config.yaml
n_layer: 16
d_model: 128
n_head: 2
n_kv_head: 1
head_dim: 64
d_mlp: 384
vocab_size: 2048
activation: "squared_relu"
norm: "rmsnorm"
norm_place: "pre"
norm_eps: 1e-05
positions: "rope"
rope_base: 10000.0
rope_fraction: 0.5
qk_norm: true
attn_scale: 0.131
bias: "none"
tie_embeddings: true
parallel_block: false
extras: ["local attention windows", "a smear gate", "skips across layers", "capped logits"]
init: "trunc"
init_std_qkv: 0.0207
init_std_o: 0.00366
init_std_up: 0.0207
init_std_down: 0.00366
optimizer: "muon"
lr: 0.00945
beta1: 0.9
weight_decay: 0.035
lr_head: 0.0189
grad_clip: 2.0
warmup_steps: 122
schedule: "wsd"
decay_fraction: 0.941
decay_shape: "linear"
final_lr_fraction: 0.0
batch_tokens: 32768
seq_len: 512
doc_mask: true
train_tokens: 147400000
steps: 4499
dataset: "wikipedia_en"
Each number is 50 + 10 x the weight over its row's rms, rounded and kept within 0 to 99. Layers, rows and columns count from 0. The size before them is the row's rms in percent of the matrix's.

# layer 6 attention query, 128x128, rms 0.0937, rows 51-61, columns 0-127
105:50 47 44 49 29 45 77 48 32 57 53 37 48 44 54 46 66 64 65 63 50 43 68 37 47 51 58 35 58 58 55 39 65 39 65 62 51 67 58 49 32 45 45 45 57 60 59 45 63 42 55 61 54 47 76 78 60 63 59 52 66 44 62 46 55 27 52 46 54 56 50 35 34 46 38 40 45 61 63 34 57 51 41 53 54 65 61 54 55 47 41 64 49 72 51 44 44 62 43 51 52 53 49 55 40 45 49 53 56 51 49 53 54 51 47 56 52 61 46 43 41 58 47 60 38 40 49 52
100:56 62 43 49 56 52 36 44 41 48 43 47 58 59 58 48 58 60 41 53 50 41 26 60 40 56 52 53 59 55 57 35 44 47 37 55 40 39 48 46 43 42 54 44 68 53 45 52 45 49 45 57 51 46 58 37 53 54 38 44 45 43 54 48 29 38 46 38 74 39 45 40 35 52 55 33 33 42 51 62 56 63 34 61 65 44 53 43 58 68 48 49 65 64 51 50 34 53 47 45 74 51 46 64 36 78 39 60 62 36 48 39 42 37 80 57 56 49 64 51 54 45 60 45 42 49 46 43
099:80 43 51 28 41 47 34 49 63 40 44 53 31 44 55 34 35 41 45 46 58 42 44 32 50 39 45 52 46 45 42 58 38 54 57 44 65 37 54 42 58 41 43 47 45 32 56 36 57 59 51 52 44 42 33 37 53 44 56 52 42 57 51 56 38 54 51 59 54 54 36 45 38 71 57 50 54 53 45 51 26 44 47 52 34 54 49 57 38 56 59 39 52 41 59 48 49 35 59 48 50 44 58 44 56 46 31 58 49 64 62 38 46 55 48 37 41 40 81 30 61 52 61 57 57 46 47 67
091:57 35 61 48 49 51 66 48 42 58 48 49 62 32 77 52 43 45 58 43 51 57 42 36 57 50 64 41 48 37 49 51 59 66 37 60 41 48 49 60 53 68 35 61 58 73 44 47 63 58 47 50 58 62 53 37 23 43 51 51 45 71 48 55 65 41 51 41 47 49 51 50 40 50 51 50 54 77 40 44 37 41 29 52 58 39 25 53 41 40 43 60 53 42 35 47 54 45 44 50 61 43 46 59 55 54 50 70 51 46 51 51 67 37 46 40 58 40 53 49 35 47 53 54 65 44 44 62
088:39 55 46 39 54 51 27 48 45 42 45 52 56 37 53 48 59 59 56 57 49 66 39 49 34 58 55 56 52 61 67 46 47 55 46 48 53 36 54 42 58 50 51 48 43 55 56 43 47 59 49 52 29 51 43 49 39 56 76 43 66 74 54 61 34 45 49 43 59 38 56 59 72 48 57 48 62 63 47 42 42 36 65 44 49 72 49 56 42 41 56 32 66 53 55 45 54 64 49 65 50 51 66 44 58 37 57 33 42 50 60 51 61 57 42 44 59 26 60 53 40 28 35 64 61 59 49 39
093:53 39 42 52 30 55 53 47 60 46 52 45 50 54 57 49 41 53 45 50 58 30 45 61 42 58 47 63 52 28 47 35 37 39 49 60 45 46 42 48 67 48 62 41 51 59 73 49 42 55 62 59 43 46 42 54 42 53 68 37 45 41 52 51 34 58 55 47 46 53 49 49 54 58 34 65 60 68 44 66 38 28 51 63 36 45 50 48 64 52 49 47 40 53 37 31 39 40 26 38 68 47 40 48 54 47 45 43 59 40 44 60 38 55 35 56 56 37 61 49 45 32 64 52 45 51 77 48
106:43 72 38 65 54 47 50 55 48 46 36 28 41 63 34 47 53 49 50 55 30 35 45 36 44 62 54 76 49 60 63 53 56 49 26 37 50 42 51 50 47 35 51 42 58 40 49 67 44 42 36 51 59 64 32 37 55 60 47 50 52 54 53 51 56 42 44 69 69 38 57 43 49 61 54 40 48 46 35 49 54 54 51 51 54 52 56 43 54 51 68 44 49 42 41 51 39 59 51 64 76 43 53 44 54 65 30 46 62 41 43 61 51 54 41 66 45 47 49 49 47 46 68 58 59 31 46 58
082:65 58 38 54 53 68 36 39 36 58 43 50 42 37 45 59 55 55 48 51 28 67 62 47 51 65 44 45 51 66 49 60 63 45 60 51 54 46 64 49 43 77 49 61 52 47 36 32 51 51 47 47 50 57 38 55 49 49 57 45 48 63 65 47 38 48 43 45 66 49 49 37 54 50 59 49 49 44 48 50 79 44 55 56 55 33 44 45 39 49 31 51 49 40 53 48 47 31 51 43 47 51 61 73 60 40 64 57 46 54 56 88 41 45 38 34 38 51 50 50 62 42 49 47 46 44 38 46
086:67 60 57 53 59 62 62 46 43 58 46 46 58 50 42 45 55 34 46 56 55 58 48 61 59 50 39 43 50 60 46 62 50 54 38 50 44 57 34 51 67 65 61 51 55 34 45 28 36 46 37 44 27 54 38 66 56 27 47 40 52 56 34 60 51 51 43 53 59 46 50 60 32 51 43 46 60 57 48 55 62 55 54 44 41 44 38 63 54 43 49 41 49 44 41 63 57 39 56 39 32 75 39 41 48 44 49 58 57 42 79 60 24 54 52 49 64 41 31 56 58 41 48 50 56 42 59 39
113:57 57 59 54 58 39 44 77 66 55 54 36 64 39 63 62 67 35 37 55 42 55 51 74 46 60 52 56 51 44 61 56 43 43 66 46 58 64 55 48 48 50 69 38 48 58 60 55 47 59 51 51 55 63 39 54 50 55 47 54 52 72 43 46 50 35 39 45 40 26 65 62 48 59 60 56 52 53 55 53 60 40 47 44 49 36 38 55 58 56 53 45 41 41 57 50 43 26 47 58 48 47 68 62 35 50 54 44 48 41 66 55 70 59 48 34 45 58 32 60 43 37 49 63 55 46 51 40
100:59 41 58 46 44 57 65 58 49 48 54 50 49 45 50 37 44 58 37 45 47 49 37 56 53 49 57 53 53 19 39 61 43 69 49 51 48 61 51 57 63 35 39 52 61 57 55 47 43 41 49 48 37 61 43 47 64 60 58 31 46 49 47 62 33 56 52 63 36 62 61 61 42 55 41 51 49 36 53 68 49 36 51 54 45 29 29 68 46 45 54 48 47 85 55 48 45 64 38 72 36 62 35 53 45 37 48 42 40 49 52 53 62 63 54 55 66 41 40 43 50 52 44 44 44 50 47 35